{"n_layer": 16, "d_model": 384, "head_dim": 32, "vocab_size": 3280, "rope_base": 10000.0, "bias": "none", "optimizer": "muon_variant", "beta1": 0.95, "decay_fraction": 0.571, "decay_shape": "linear", "seq_len": 384, "train_tokens": 401600000, "steps": 3064, "dataset": "wikipedia_en"}
Each number is 128 + 32 x the weight over its row's rms, rounded and kept within 0 to 255. Layers, rows and columns count from 0. Numbers have three digits each. The size before them is the row's rms in percent of the matrix's.

# down: layer 10 MLP down (transposed), 1024x384, rms 0.0905, rows 572-638, columns 128-191
# gate: layer 10 MLP gate, 1024x384, rms 0.142, rows 573-639, columns 128-191
# up: layer 10 MLP up, 1024x384, rms 0.15, rows 573-638, columns 128-191
down572 108:119171124162086130223079134099180146104124145162113074155137067144109146142147152159149194103149126156162219155123119164129148204137117135111125122117106143204187114120136123174130089124177114
gate573 106:113129170173220110130142175159112099081157119134146135197117144157113153142162115161115110088132132116157150126193161098135149130136085106184178151112169101107122153085129111149133091165107177
up573 105:154115093166120108112154131171161174150093140171192171175124121134088085132092164099083109156107153127156136100180111100096154091155167110111105131086131162089101095080107080192125062131153199
down573 110:132091127169109156149137146111127212081162096062161127129142169127166103110111122189088084069170097105095128130137153104119060120191106124158166126119193130165093101124078106130139154138146085
gate574 105:187187130121130109125102134119173134085064150089148138122127104143071109144084092134180182063119113132126106096136167115169089106096162132110131101190136125171166109053069112125197128089148072
up574 107:191133077167223145100122121115121170100122164117103123126115127116172146146155119133117076186152125158155082093129096151131172088141142141125190145174217162154235100141206059111087180140088142
down574 106:086085126194219132104150158126114091142120095095090174146121100118112119138105119079096086132097185188111148165076097136148137147086098153125151163121130141162139129114104157132070130142146139
gate575 104:184151149121112103129142121118126175102146201108072092155096126122120148094137115121159113061150047125188185139108143164136120188119137123087124086135151109104134138160155125144130147131101093
up575 104:159120136139112082153101087089085150101090118135096086075119062113096210133157089067111156149089092157105109103114083148111149100155153163112117130109081124170085147113037145108150124152139172
down575 108:169128112141129142139113154100150196167125149091140162110153115130110101097142089107152081139104104185113178105122126126085197108172108184160106150144080103116159115134158182157110118166133171
gate576 108:150154135136169140083109117138167159108081098149165130157109095135103115106157138147145098187145061130180132204160187077140080147169134153083154083114121176116077126177126162123190114103127090
up576 106:143135093122106111074121131147137097100128093140062162181119121099156148142121133120161147117111101116162127178187128133137085146147157136205107098087148114094136193122088172103114097173136127
down576 112:123072097127162159136058138156000117084126140159116150091122157134136112132145140169185121101201141163114156147156151153125122179127117151112202162147173133104087117111100065127137081072114182
gate577 098:121158140145086171097106122176183127163141126150158138082181081141112095166115091093177097083131072101101066157115198159150138139161153162137193116166126087118114129082079099097195130068122114
up577 093:163152097128075085178135130106126086129155113182105133133066130095171153120079154151093184105130175120156116122089108193161074178163117196152126100125139161117129127136116136138079097130136124
down577 093:126135197218150133112128095101129096120148140132158149171127078117194104149070151162131098111101091162104159110187204104125121149110123115089106145151151159077106151104086156089126141178202158
gate578 097:152152134120102140126103130161077125164126240121153174167144102129156101116117130164133065090077094162066081095174166101117112162164140086166145112100130109152101118124103157112141088143039166
up578 095:111113115086105113083115135146173132139142129153075087143092078059098134125096162126083041065116137153081146106130114094144209061167131130130115086115105086142127151092162125159136126072133105
down578 098:137149111142099165119098171128164099085054162146069175144160154131157147123166151090102090167128120099112095116120118113088149123157087069162123099124117152125075124102179114128084100098119113
gate579 109:158133096113170165129131106107137117127114060111143155091061136080141111163162048122129143179129106151181124110198168121205151130071082145106127127118112130157153140108137108127158114122094152
up579 105:194133106102169125141121121097063098172143130184092091089069078133142091139157143134131098124088076154124130123174101095121091077118141092065159139117096128151140088118217112086201177131128122
down579 112:126153121094132106162121116168102122165115137122079147083145118122128111081104153073138140136124138153109170127145080176154122132080108097125152089179151133175145150129066120140138115121196238
gate580 094:126065082138121084090094134193123157097134153111117133148169161126103125116139095133124095138110106178161168184120106161148167166071101118122117123084122066078161104115132111119161141139124154
up580 099:171118108115112136179169161114154111138135057113174108118195169137135136151112122120148125161123177100126128146127154093084126096166188102168119180169106058173136152134104062162158145113158108
down580 097:080149162128118116110132154106145134103171077166127162135180167153140132133099157098142163105147141084067164145132153121129110094125124135153198166065128149191127174113089175127181114121091145
gate581 103:168084141172123154189113098192124111081190146218160130152120202093121129080158116128158118132152128116109146167140151120154168160187066176096119134148113156143164046123139105130133134138149177
up581 109:129162166114148089144069195095114133146117139150126125174151114136148095103082150088168125119132156146129086108160191128166139155098106081166123120057166083140127094120162095166140147134079112
down581 110:176186138106146106163074161115115174127083121133102143158171101141160068090094106109088143186106115164142122164217128150141134114118100114142157103056168066132101144105148105155105083161111110
gate582 102:133101125129117151103040088147137150111159108085141140103127140130181154127144116243135130079166127142111110099109062097130093111159103195180121094094143123125146149084168111145141103125072098
up582 102:170136128149104171140093120145083098126115147128060115078097151144116102159098126111104077142105088095135137148179152158095161083142133153175132123148153109143109158154099195102121093154126162
down582 107:095086124182143176168140143094146169143085165137039124097107156146176133185165146094059148122149162057122113182093098234123132175096096068155129162125129150168122182055108137161113148167134103
gate583 105:124125106060141158121111124073148034170164124145120113137156166142197134134132148131116156124142125151162097117121155098171085158136077105120116108117124128188194131127085143090117133075087132
up583 100:179114102143149114110162141168105092091074161081108133149100127154081155106096151140176091095118150121087140186115134126176093167155155148107113103163121155032161102117155150172167149149155133
down583 102:132104140084136106164151110133159138104083117108128089110142112136162140136138094150110099110092112109122139128152127061154112088170110144129081170136066172099132123097158105126093155144108128
gate584 107:149124065153105184188155077138095104151157069108128159090128138120120154166078118151127127104154107164157114159144171116079080138065118106120128140080123151145140127143092107082147081130081175
up584 108:086162106130098161121121077157074144190152146154109162145080171103144130161111119125121143131107092120095157168223152126148095160116118091117143113124073148091106125123099101123136146106139160
down584 098:152175162110116187188140107091080115138116152155116146104140137081133186086097129128152126122133026134147112152150192104147127128121109121144145144137158154082175122096101126043133092066129157
gate585 101:117103085110012162177130096149202172152070129170097132130144136142103088147177147204057138150144122126126170168082184112130148110166159118099144100074070124123092140104153151193126137123075121
up585 097:115170100089109123152159097113147179101060078095108110092130169124081132149194183148100122166118144130128156178185095092189119121148147086129136169184123122093128144128156093156132150104088103
down585 092:156191154149193192146064024153113142168133134137150116185140152117098121129120111124116105111086148128094103154177135170128139141126108111140120108084136096146077118094127111126149094079166175
gate586 102:116160200103134157136148165079113142082124102097176125090133095112121113135152090124119089100142094130148138160066111229162101188193174083168101177123121112100139103145119148120141162150118083
up586 104:098106134177149132149131189131084141154086063120142176149079126110102102117103133094168165136192168091119150122124136086066111067118118197131156115026153160148127172140091133074154165164098081
down586 105:140161168100151131114132165132101178132183156131134120193130143070106113195088098164100111083119086141152103128115113146089116157130092178167087154134096089153073162155143069145123106183153137
gate587 093:129150089138146213128103144176143126170152062147149136120209121197136080126133136150120079148094088094141136140105104139140082102122067141134170139163177095140096082154095127105156136092180126
up587 090:176123100152086123161114088097146180123126105158151136126067116119169113117048134123105136131083137131112127096103173115116148168150090131091130133135112134158162119162102165144146107123123099
down587 097:163127087150072112160133189174133101141105119108095118127125109138114092117243163139141169170189094116121092083123097107139094109140110106099127166105157112159121164135145079161120129181195128
gate588 095:087079132162130141096154123125026172165125100144086162104102127142145141051140127133194147105081090112132099138142157144181101122170119058146132165121158099115137092120145075141161145093119134
up588 095:163167106155134125173140071112120144131119154140180099108124185084125120120078139110097117157132147082112171089122198145178139110118136097099090123145137086100156162136122205111057081137058097
down588 093:101105127130154122130073154120168126149108156060136079113136165123106119147108154122098158116049121054152142133133140158079088123129144146110158125158107104123134109177098076153115177202149120
gate589 103:138143152112175149101120133118147140179125120125156119120184111075099122191105110085121156132169158134181175121140157094116135111097147192131103143084128146141108129141105137086164158158101154
up589 111:111139099162105120083120144109149112123098087195170114131162146101166112155139193096153134095157136145079156132145134105166130169116126154140122049105119169140111100160102091163210125123145119
down589 109:164141149144112128138136150151134145131105130145132139138157076118154103116123158128143119101097115137120088096158135152144176135074082168146127113164148127176161140118151125128109072163151107
gate590 094:082176146164157113111118136113126151087144152140153136152167199117120123126083083081166134129154102120173138126137102060146169166093188132112123101129121112130130156133143082174076139160077171
up590 094:159155145128085139153092087138134128112173167098121103164195173120158124087147081126108161068115096110148139092132081140182167099156037145107106111129057087088106144112103155030088110115120109
down590 094:100147128134084104080164130164131073072118103111171177098078019159147165138141143124128140127115196092071115144160167158061175041148126170133185135096136114126120104137153155085178169101142109
gate591 101:135174154156134117114091167151140123143119138109149153143067172101119161098190169139157130139123151086095121123101109137139157150116155128120142161127122121164141114136101143194133129160097102
up591 097:111085172079116121116153181107152134161169153129131091089131136145091152158157103130105084093128078117151099158174140090118155180097096137170106129163125131179155131134122102106158091136087147
down591 098:042095155154167174130138184151121144131089176065164148174181152086159126126108153135076096142075151086063140139094118134142086070116135104168112166139164091106135132122137096137159188030113086
gate592 093:208128130103130135151111121120171132131136165123071107150112122185157155104129116102161102046057162096109147111160145075142184089126095121212132128105147100106115167116147094110116147146130115
up592 091:146187105171106090122136153174176129145076119112164117124131167105142122127137128032132143133110142116088119130115124176126103088123100098082113082141114163105149115158188122172154129112137099
down592 093:155130117208089143102188150093069110164154128199101169089067133141116138131079141123146094149132092115169148127168099080127162132121146168102130146138130120161121125150140150084166125092114185
gate593 097:142116047181191173117129146142121078128148135138163104139151097133107135106131047103143178081095138121107161195116131082131140138133112137096103117088120127166075110127098082137167110115094114
up593 094:152101103127124097114134181128168089139121092111140146099165116148113128124149112144108081096167109119086127085160186109143128081184114150157120163162082153138134165110122099082144145120112125
down593 092:107110123139161126103113120096150109103089114167168113132090096128078103124149113143183098128156114108103201157146114136134136088131086130110147098056119134146149164175128143104126143114099087
gate594 101:090143132110139155153109177164137112099150072100139154137117155070158158138127125186167139132131123125102136123090117108082159113135138115145128166077131185145138088179142146097089090165107101
up594 095:122123191109108135148094099159174108097142073129103146112112115104165134112190135113153127122130111117135083136071156100152137080161109116113117118122127164132155130125121120141093134129119154
down594 098:119151114109137139126222136091075122169129198115118131113127115146114166094148122136119124101159176139144093183138127170141145195150126141146078125152125074205133115112117121118123126141214154
gate595 102:123108106150201141109099158143126138137233152110137118098111037152099149073157188184144137133101145099122137089115185150101069154071151100142152126127143098178123171130134066150142153137142103
up595 105:114167106141157097122108156119136128146158095105113111128115170127156170160175104130116195108098067161139144075167110141096147160214139125092097151125108155154083205138100072136147111151171132
down595 104:122126148122120125118122133101154113133169123095091149077128154092108177102098123161187107122134132112134109146062049158154067135191118129105144128144113164127136170119167079108138143120095137
gate596 097:159122161075085111119110126110046073130066129110104076175170104093159186173160124111178092201095139107157153086097129165078111171120110080115133179119111084130178133120151119101099149124169084
up596 094:126163146088134130057086140119091091142138075194174115090089133123123086226137087139097152172157146136203070112120170089108150117128139062132142149086141062126110132175089139124130147109120143
down596 096:081157128105112146091096147130105161122147075106186122139141140158096162177114106110177194199153155136129127057128111073109132136174135079159158080106175059077175093136109121132146094139165141
gate597 095:153093104125114116112195071138113159158121130118104124092126132060131082204150145161120147111147111126131143101110125187115152109104104133146119155148142105142076131136078126141125079126179087
up597 096:143092142064151147105164093178094071125144051192145081081063132077152115175128149167141155130126128110126189105124132113130213120122052141111109197162080151129137145101098179182146177074164086
down597 096:101156178177088129105128115134140166144126107156148125100114099162177126086121114136095125162100094154099098141064133096130072158155119097123173130132137166101064148191119158132075104096138115
gate598 104:101146095127110133153126152106088160127124108093132126148075143138118120172132140099124061178157125150135157135104134105164130100104142136115123131156110227112096163150093167143164141089095128
up598 104:152100090136105131121166118096149050152109116109147127130116150138118181123099101120096132049140094100120110150131094160123082128131078101108137169105130130127096113118077198141109142164149184
down598 106:176120118114161154117077097133104113094120130055180184142124096076151135139178086146137124131119154142147085117074164199164128148099092150120157169125087062125099084096209139135127113117141179
gate599 104:174061131097115136087079146119177097134119136140132051100077101084144162172153128128164119121129078138089123103131136114071118188129140121169134102194127080108109090134159113132159115137158126
up599 102:133075111100080132167113128151166116111149168155183118133121145136106111115213119128131136167137152101124050123134104136114132120119117115078151160196132165153101132158149200105117198140134113
down599 106:119118130138163111156126025109189060170055091086129162097139190121173148139192112085108112099139119167098083129118103088176164143099147116178132140129241100131118099146121180100134074097160103
gate600 095:108131141087089168122138191130099138061094157174125134117088117099117132139122084154111088180089153157113171160124096166129123122069071130161105107137208063135141122084095114136145121124091133
up600 091:151209110151111108120156108126062119133112138098086126095100185136101108103151115158164128083147160140119143117079185050190036109128154165137128139094149155136113090125088137132110092172158096
down600 099:150138186089087139141141149133120035149150069135163160111109158138146129114057114094090113112117116120127075097142131122085073096164097137155113112157115169174099129137120127164141108114151067
gate601 099:155106123156121106110149147166159136126106072155127097115105083112184144078159113104085131130134155170130162109174177127080136161117115191090144169066122088135184173180098198142110178130095115
up601 101:149133121149058177082077130179154122081149132136126056129093149103129140119125101121096131098192094125140150089152202194114189132096094142146117082135094175136120120130141190111109130088165113
down601 099:094116165116110192095122112189129126150181107175107112125117135221146195154127097104104157173141130078107147134125139085164099112157094120171107137101104077099105094133134150122127161129099128
gate602 099:164092087140158181105122148108114145072134079090170133078104151103094098177150129178122118138145142069179151169100111126142135104041133150149104097147165167139136128147122142082119146166103118
up602 101:134142140187154121197166068136108108147148122178140121162092114168139198135125132176139101093063113148097166135192116131160133177121139178218165114125131136104130113142122132109154118117063139
down602 103:124125172107142136148170133201130119127148052202119098076123148143171164117126137194119157129193122137168111130124102171170177165160106161174131142167089098135168081208111104112167148143175121
gate603 103:074127162154118194145086121117109085140159113093187113079145129139132084142116142140116142121075119106066133112146137126153124143151124085160101156153076092119144125181188089151152160088144069
up603 104:136128115166107176183102160094134127169175169090090090105180120110134071183151188148164119189176111097156159182126139134138120134135202113109130153127116118119142098172147140167090167103153082
down603 108:065115105136039103177091142114127072129091138131133150081149122138104120079119111180117164106063124172119123147100140153164144158142128147108159137212110121126195129120095084175162132144113119
gate604 105:132117100122112121149168138089142163139063150151101082128115090055140153127113089112140126176148146134108132112105130137132182145088171103092103127105111183143217155122079152101106067153152114
up604 098:131055084141101096086161092107134080121177167144112081118079124089121139134145094092090168128161133088172156199174157164104119112171137144091142140109109161121164101075112068181194110132125188
down604 103:085127077116082148120163111129125109161126134118171082091119167130110146078119113097128129092149175134124134120113130150156200144107167096144166131120112120086102101159107149071104139145129143
gate605 102:092139118149154098136118149129110118113124158130092117120150131105184080128099145158116134098087101171191145126133137139137175125153118203169143142125100135130103124095083134051143098118132138
up605 103:147147093154151121191143138080148099090164083116130131103128063106090110162105168061123087055056104126093151087149084111091119139130134117146091145101125067156165090133176153123096109121128110
down605 106:120153103179096165141104163138136144106116156098158110120148141106173108117079128045095134092146167097193108128175093160193164119163146104157104054139123128152123125154078164083156101212138129
gate606 101:126130097076115132129056126099095171077138082160121125125093152073124063124139146128168178140161146142128120147125132109145099089150153124121086113146163138118115141198100184086120136093145103
up606 105:166102083169147152109092136133130193098125066148084107145120193143146091203089080133178131166157151121132049145124130120079130137088109077082119160103114169139126109142138160114140113162171074
down606 102:127144117145147069094116122092165051094128099100126093129118192154113131139081128099125137110174140140110106090129062172164117066123131095194139147068141127078131116197160162106106133128074100
gate607 103:173154118134161147083103194104095145167143102110103109189069099097123131112094140149131178054082133074138158176130145161183119145138167131096092102179171120110092188112127148145105130121113138
up607 102:088195096132101143125106163145136201113165133075088123115140145127142143162106142124141118145117128115125098112111117106131181076078205168095078087132121155145091133171179131149094065167088109
down607 103:141121041143112129134127167192138176131115116093131120100095129129115111140118101102177172131103138120113145058117092071074148109140136100154119081092111110050095174201131124116121182168140141
gate608 098:165087223162124139180135111107070140109146149135148090154156177183128157081118159135083177177130103141097113146208160107121102173134152177188125092147153109160170124142138114174146161123101131
up608 101:047147127142168114159131112076100076113124100099102106112125054137132166138157159074161105133077153105056104064125141146150192120104126110081092151079158133126108092130177156123096081145157115
down608 104:085152078161160134098113174128198142128107109117102142160128132093109177150143095134074128143135086087024134158150148127109180135147170110144178127078170131084116122111114140132153157138067083
gate609 101:084110164081133160105135132174132143118144127182141153146124161112123108160133130210064146182090150181127127144161113130163074097164136100119139130139125090096152126140150112120156164092120140
up609 106:100072166141146191128153099086158177118119053110144148173108135133138105149115113145124138150118118140118110097158128109077083120104143121148166113092113097103130113103155168127115103131095124
down609 080:148146167120106136084149132075171093115106113110114146156136110096063067124161147135108091195149164116152140088105148120094122113131138100123140185117146131140145098148130175097114145088159149
gate610 095:126093171049087122113143059186123130116108145123155116141055120089192090129140163088106158129137110167175111067197077125129168088143133115111096141143056078080111124117126135096109143142122153
up610 093:141164175088185090149145111116129105141108089148180139079128128155113071120163149139125097099161094164162179189160116098135057140118073094132101129129133038117102197115090131082151119134151127
down610 097:113157159125085136119065113152117158164153086152198182126132144108158115161156137147161082161103089112142179109183121103132089122159079155151090190134132146086115128152116181066094164149117112
gate611 096:096126176183184015106129119080170119121124123147101089127223132189170138114098127103178145090116126092127099114144154117208112177154119109112085131177163106133087125155101149107156162120120109
up611 099:161114155112108191169126149135186099157139104106093150145122131083108133138103127100150191119140119121136126084162122135087105165157172204139116093103096109131140116121145114140156106174182092
down611 088:105136152092096155122104141143135122130122115085129182147101137112115093126149110137130127185159168189107155095097114079127120084117165123194180116097126171150161163198097149127091120093133118
gate612 101:110095101109075146131161119079151114092168106135108110178095120101121172105142133088139097160109173110120119098125162072120104064113107145153119147099189159128139073063118175126104149137199137
up612 100:131144132052136149149123174139172208139093100102135154113148145155180115114121167107104107106160164140121145145119147136027111096087178157059123130147094136067143092137136107132086126149141084
down612 103:088116096136098156100102133175077147163089103122152171150109087132088088127166161171158124134109135127159145113098100125148089154124146081040111196105169166135110182085135041103177097123080145
gate613 095:087126098142093148095087116160124145114164117152102115112180127110135056188189123126153156112168119037048036195095103116192101139103040102100122090164159118136145156151079135077126132158081094
up613 091:145164158094136128112155134154163092149105178117140161155111099132127155166068083123142100109165084110128138135126118172138141141085112115121139118092103170135119106174096112110119166114147141
down613 093:128113152090103131153106080128085142154098057073102097093101152117124113089114135165088227108124153118197056132159152138084101110191122137105131171108133128152153146135074148140154138097170059
gate614 102:139133067095154105059167097119129188130100109174178090169099175156140140132095116147166117110088118157123181058101084129096159198091072159129090140202150121164150114165081131081129152124131121
up614 102:125122180111177096079064127128153127104136123114135144095110099120162119138124077141103124192120099131089128134153147145155113170096137134091091075170110187131126140134084156157115122132094164
down614 104:069077121110098109107122087111157162182094136097111169137123126136172134177155109112135130070185143113080111071133098187162091125139135120129132161072135066124107131154137102150136150118110145
gate615 107:101109110133144094110154111138167128151152132063117143123160128112144086111110100176127196197097138130140109193119174097088120184123126155152147131157113127143201122155153200062114134135107149
up615 105:073126164117110145199102127116093091121160128104132093134136127134126239103134151124148110083154170094084150142161098209079156108091049125095158081090130165161119149129084100214101098123144126
down615 083:165129144146119169165178085159138148096115133123142185120106146148114124124155158153077100160103180139146074141151119142154109111115129153112085143115097109111140156164136156151189152141119152
gate616 099:185135104153132089074119124109103085140104122143126105095154130113096143141095070117114107182103105193116121147106172147105122198098142174133086123104141130155038116127124140133154104108106138
up616 095:197161149071084130147183086127127138100183095155156088125159203073113113142144165234092131144203103097104140137158120175190167150124166157151111086161161137146111128163128195098109136111118171
down616 099:166165127160097113098109069054141155086214150136155160133123101102138109151121083107136139128091133153128183094150132108149079130125152132058096149139133110066135141098170121149121151098112122
gate617 106:081159107176134129138099115139080165145145091141178167096092175148116079166088051184125135090089153137125109121082152135079146148084094197125082168116075233162154153128141159144104109122132123
up617 098:091097113102162213156155178094062140047120159141182159150110107097109152149187126147129135149157134076154135128144122147180098125177103126144138115067098118141132168176125187171078146120128149
down617 097:161104119077140132119085137075088160150127107144140101226181142105186197121085127130171125107143154148123142072120129128177141122114121137140136131098145076106120119062207116129104194125102119
gate618 094:098094123108113116121143112126095192115119157118096097116158195097104162079138118143139142100141093036150140111160187198075107137109082130101096156132015145169151151092064135105090084129141137
up618 094:122161155066140134139162161178131108218152157093150162145129136119155106117154143109175154151158076105162119083147175178096185160149113170157096172085150142182085208077132154137093113111116197
down618 095:147066108060081141139040138108156119114104068148130098114138153142095157097147140114136094095096137148152150122142113132189153161122127134076160145181126177140099096147148100153084115123100143
gate619 106:103107150097102112154143174158139140069161179097121168116159187155121137132131119129165135121167189107147158110062134071162109119097054092082144133075162204179087169101083117163141168197151059
up619 108:125106174118159134104158103098173108109124137139143124131058122107139119133148171155163102147114170103082070070151099127159232114146102104083155152102151102101103152125103142110105099128126153
down619 107:122127101124082103101105140128161147156087114109150154106112152095126105131092182124115096121147163129150180052117125144118095091122178085180134146117111163083123151103156137128090089090132143
gate620 103:218090112133150117125100150113138142112136088128165098110123120110141155120082137148146162123195119100091148063149129139172117135142118171147106097125186138172154136161115101075150160112112074
up620 105:180146058064121114103119111103191126205095122091105146139166116158126187093116110129150142138125122081114118117121149145148121154141097148182146146133151140136176137158151110054058126107127116
down620 104:151176183127117180176141120132118152141182198105105069157157085231104124103144108095117099164141104123098100137163111127094150123165072080131158176144198080148102126179106106123122085079136076
gate621 094:096193099143078150113166106111112121139098087065100069141156138117116110181087107185119155087123133120198100104149172113092203182086138176183168121163087068126090081126113090065147132101059083
up621 096:135143179125185143121166133102120162124171134072106098110147125104167131104140110111143135203168118075114128103156161128151130124100127121192078144147127173118137125116129144107139153119171124
down621 092:136149156099153132115149083179128128125171157106137139080128127093105099139133133109131113114125132162148118114097152139181173115162134171082107132105156169130099162072137141140150135050150137
gate622 083:119078123063108136124108220137106146141141121107184094117150138142125094170126145182111142104162137153140123170109136153197167115162143158120106120165170109101114127157025211161133166078106113
up622 082:112152169115152123079134123122093137161162067108100101131089205161038140126105152111140207168105126075128131091120122160175123099113141106114109087126118052183162087091102152153164148109128115
down622 089:134153105138116130117098129128156183131184152142098133179127120150146160132098120147123111082131063143091191090133158150046089163133171078108109135142107081128032110178135090077119176194139148
gate623 098:165107155162103124097097136146128119135139168162108174133089130171163085109145105217110085159118139188106105190119098138182108082127123125144097119157106153130115122141095108107148141159190158
up623 103:133137136117167124140145152159117133119169127142176044107159165134142158134121153100193130085128131107144136139141144100140159114120085074131130168128092149082085144197151138140090125138098155
down623 105:117171105134122134100056110101141097124141123074127100097084099120150056091154183144139047135114165055125109143143175091121162138115116106112117171082124124114131134053134117120102091118130105
gate624 106:156143215102130110180082143108123151142101185106139179116173110077111123122146101089048183130156103136116146143126138170123175107150105093123168109109127178083117095133108153182162105101085175
up624 107:147100101130172132091117113139117146121191125139119109175122126146132105158056148169150090139117139124149130151154155103098081136144125202127092148121147134135141125103187100060074125176155119
down624 099:163158073152195149084164156149145106167122107104110104157155118122189098137131116111086127123156129177138132103138111130082077120126093086117107122128142061225189125090115160111154140142094082
gate625 099:126127093149097083131126125131128135100102152090179054120166152135133138124101177143136071169089048138111094111122069078121052157172131131186111067129089141178175118103124104104093134120088142
up625 102:131171163135158080145171088104148166119079137144171130133149132096142077153165115143077100171104160139132175160044134121159070101110158102100080104093137079172194125116155117119078100163190162
down625 101:123162122134150102154141159124143095153106128104161081110104086184117137170163140114122148132110092156082156075074156093104159113127119163131161108134129128140077094137145089147095094107120144
gate626 096:114062169136157154078165144130105121127135160099077165169146137158159140104100135120136067070147131180128137150090171054134136077141074097182089104121154124120173157120174069143116157139153090
up626 095:144151134148169193116164102176110143113130158107140131149105124167087161164173115092131126137107062116142086163106176095124118166170084177112093147124091114048159137128107155160159139080134146
down626 101:151149136142084159099171140140147158136134153136132058129113141098061126111135178059170146118093139148181133125083149108120165157087137152055098143163136079153103126121112134170069052155132209
gate627 093:122114122159171046142107070055146064093155144152127100148135125128113121192065124146088129134131143186065116153099109124084133143100152080108135103113084168104126090096111081076154107099084126
up627 099:136150085159139099146135073089123100111188127138131104107108147091109100199085129157116140082130124151128093129113132146153167123114146106111097097176126189142095102066152126097125104103097122
down627 091:089112182106138061153049095108113140153179184142153088148162103166141149058188108184122141104134141107163133152131123081119121120125164201109164101114146134106097080161098095122152092091183118
gate628 105:136108102126118139154137108173140122132117161170153116124110093080114107122177159118160148133130094157160195136095157104116097099119097133097174084105179161132150155083143105123135134170113119
up628 107:123118068182158085098171146164118113136109125167137081148107066124072142106134143134138163064095167185129174216065112170144106171129172147125146155093129153147100131159100168107148090167172132
down628 103:182130139143119169123185148087072119123152165155115181111046150040106088141126131096117111103128179168079125120138137141192107128119150108148141065154136226116109173140118125127174158146188163
gate629 094:150125122131114182075099138123163182065079083106097094109041191166115107118116186133182123113155162151158087108161188158175110119094114172152106121087123172143153140103130200136189105146156138
up629 093:067210111128110038198123097042109134103113130108173116087102124120033142076132185111147162146148150083122135160133117063203149077148198072105156132145118131087159092128167162123096096123099079
down629 099:073160161069104129145153139095134180134088138144162134125148124172070085180076125118146171131140150118133171137089149144114143188138123165086131107115140150093133124128118155108089120228153164
gate630 105:162160101121132137170167158125144145170105081076097124119092133099158169144150112139126133082197132126141162132119081103155154130140103101155102173093105093111119155157138137135102155090131120
up630 112:147087139138171166108140150167170118120114160128125134135151171127129115081160076133152158125175106151118161144154139063118164072112137147107129130166130143156136141100155097130210127167162096
down630 110:050189164195145138096154136177178090132154095074156136067100155129120160143159112123129128107161127165137141106140139080123078090116114092093148162103187059113094148115149130136103140115122159
gate631 102:091138092131126156149155148092159115107111071066111155117183117081107134124182131075098147100112170140074106139168151150106122096106099106153162122147046145173140125150157121108126104101159071
up631 103:132138110158101092185103188144140159096088104191083122078134166175085105189133174070112143103068127112093131126210112118111134116097148098135158143125087120135174115118139110140092080152113113
down631 105:161179128147103097114136211117130133127112078106177099189155143158168086117130128146120138106115130124119104103094107113095120123124146134142194177225111095159094155174133147099119179073107144
gate632 105:122168094159090169126139132121120165073115119170083091152159148094144089199055196135179177135117132112125114140156145062118134193165098119099162135127092085080087143061078140114072120154122156
up632 106:086110060115108135122129144124147122098172165106097104111163131160126129128136125122159128122109099122134114176083119146158135160090105154161142135170165159150053113092153109093029145150098143
down632 103:147185092131152097160160137134188128079144110175044173104087125118193190113128125117106094164116079157110115118127161104136139176158181148141113158129082069176152088160127195131082127089155194
gate633 102:075151162164131140137103200119129164169112157159145087076099144107105139124122125145162150125165135142092131155151094140135117128096184122132139180070158131151114172111124141093124153149130119
up633 104:120116088105085136144157124104088120142088141099130109089120141134148170118125120106159052119113138154189103048130098096083118137107163130146040146120133097135077204161125150123161165124153098
down633 104:155154100104131127078201119143143157156130149170162168145204101159173155090124160154117084126142093120094114184109118189114163182146185157164124128100068129144136130115108132138125152077170134
gate634 101:167086102133130058130133146092109113162124214126081159127082107155160135097091174086147111117118168082167130125096128070096155084088163106171150120130135159128138132169073097132153139129128104
up634 099:142193148187172116120117097124196074120147166141114154099096156127143158167156143200133101138137117184116130162124133163129139123122163099071141072178124157136121161150134174140095166150108150
down634 100:170149092137114099179188122130076107102093157115065162159145148088173119122098146182129132097087125145138066065069147170151134134101130146086155119132182105176155105144113136179121171142116157
gate635 104:088152114131115156118127099100148162176133091127163110091134158149132144174127108115128115081099078131181057132064092111201121072134062114113152139143124121099146142123114165095155172182119144
up635 107:139102150144137098173131166129176173084116150043068116163044065152060114096172145159131118144153104220111128120123193182021063154111194158106165162127102138106126133161136112126138092132200170
down635 106:158154178123098163134147035145132098095142133138105152119093122103086153130177143154104126112111178162077147152128090108094110164151101104158084108146084149102135097109109191103083095063173107
gate636 103:178126069077152123089119131124163140110124097117145110103110139096093157061158147152088102217134145117137146088110097112143079139082154114106197127170133131136148136203186164120162141120158152
up636 102:057127098199119130142132106120126088137172113160090169086129147190161120109111123088156100136108116096082112116185105038061073120152141086073096162166089167110110137082050113114134083152076173
down636 104:081174169165094075104137168147121118150137138128124144134175084186134092106114149136179118102128114107109140144128104103107080138119158133112117111111109121119159091156124081148134138135141099
gate637 099:105102148114159090129071131090108208141174121088129158104163109154195146090164151186170132135124122121150123205095193074082164126103182165161153157134083087140100134104147184152095118096106151
up637 107:089053179063130100128101131171104167108107151133144108106143152055152171138133114105129122080141119083146060120173136132106108085131122116198102179151171193172107174104072111128117138101151157
down637 104:148165103111155103154191165127109132112133119181151187162136141205149139164133140021114176073138141125162087141169127164075096168103087109137094143108112150099124156163154150145117115101171139
gate638 104:123135128156083093129125157139158146118130111142188132164142159109133114105091138120199096130102063107093171120122155173182135114124131189180136167124149115107122168087139101095152192139159124
up638 110:120150137128205180083146077122118064103142127061056155102071115111085109132160134170092108093186166102099089156095103123081135191143109088072127117097066095159148097124135143095117091104103122
down638 104:121157115164107149174084087177093099163132129090095120088063117132104099107134195134146154097130148091088094138112082124091072144112127103171118164115154153162115088130101120176149136126091160
gate639 104:131133124175058119143139167138134133084108106172105146112136151117126119123105091114103106065141151141174171083143127106148111091184134161103138070151105132130126121061123136103127084143080115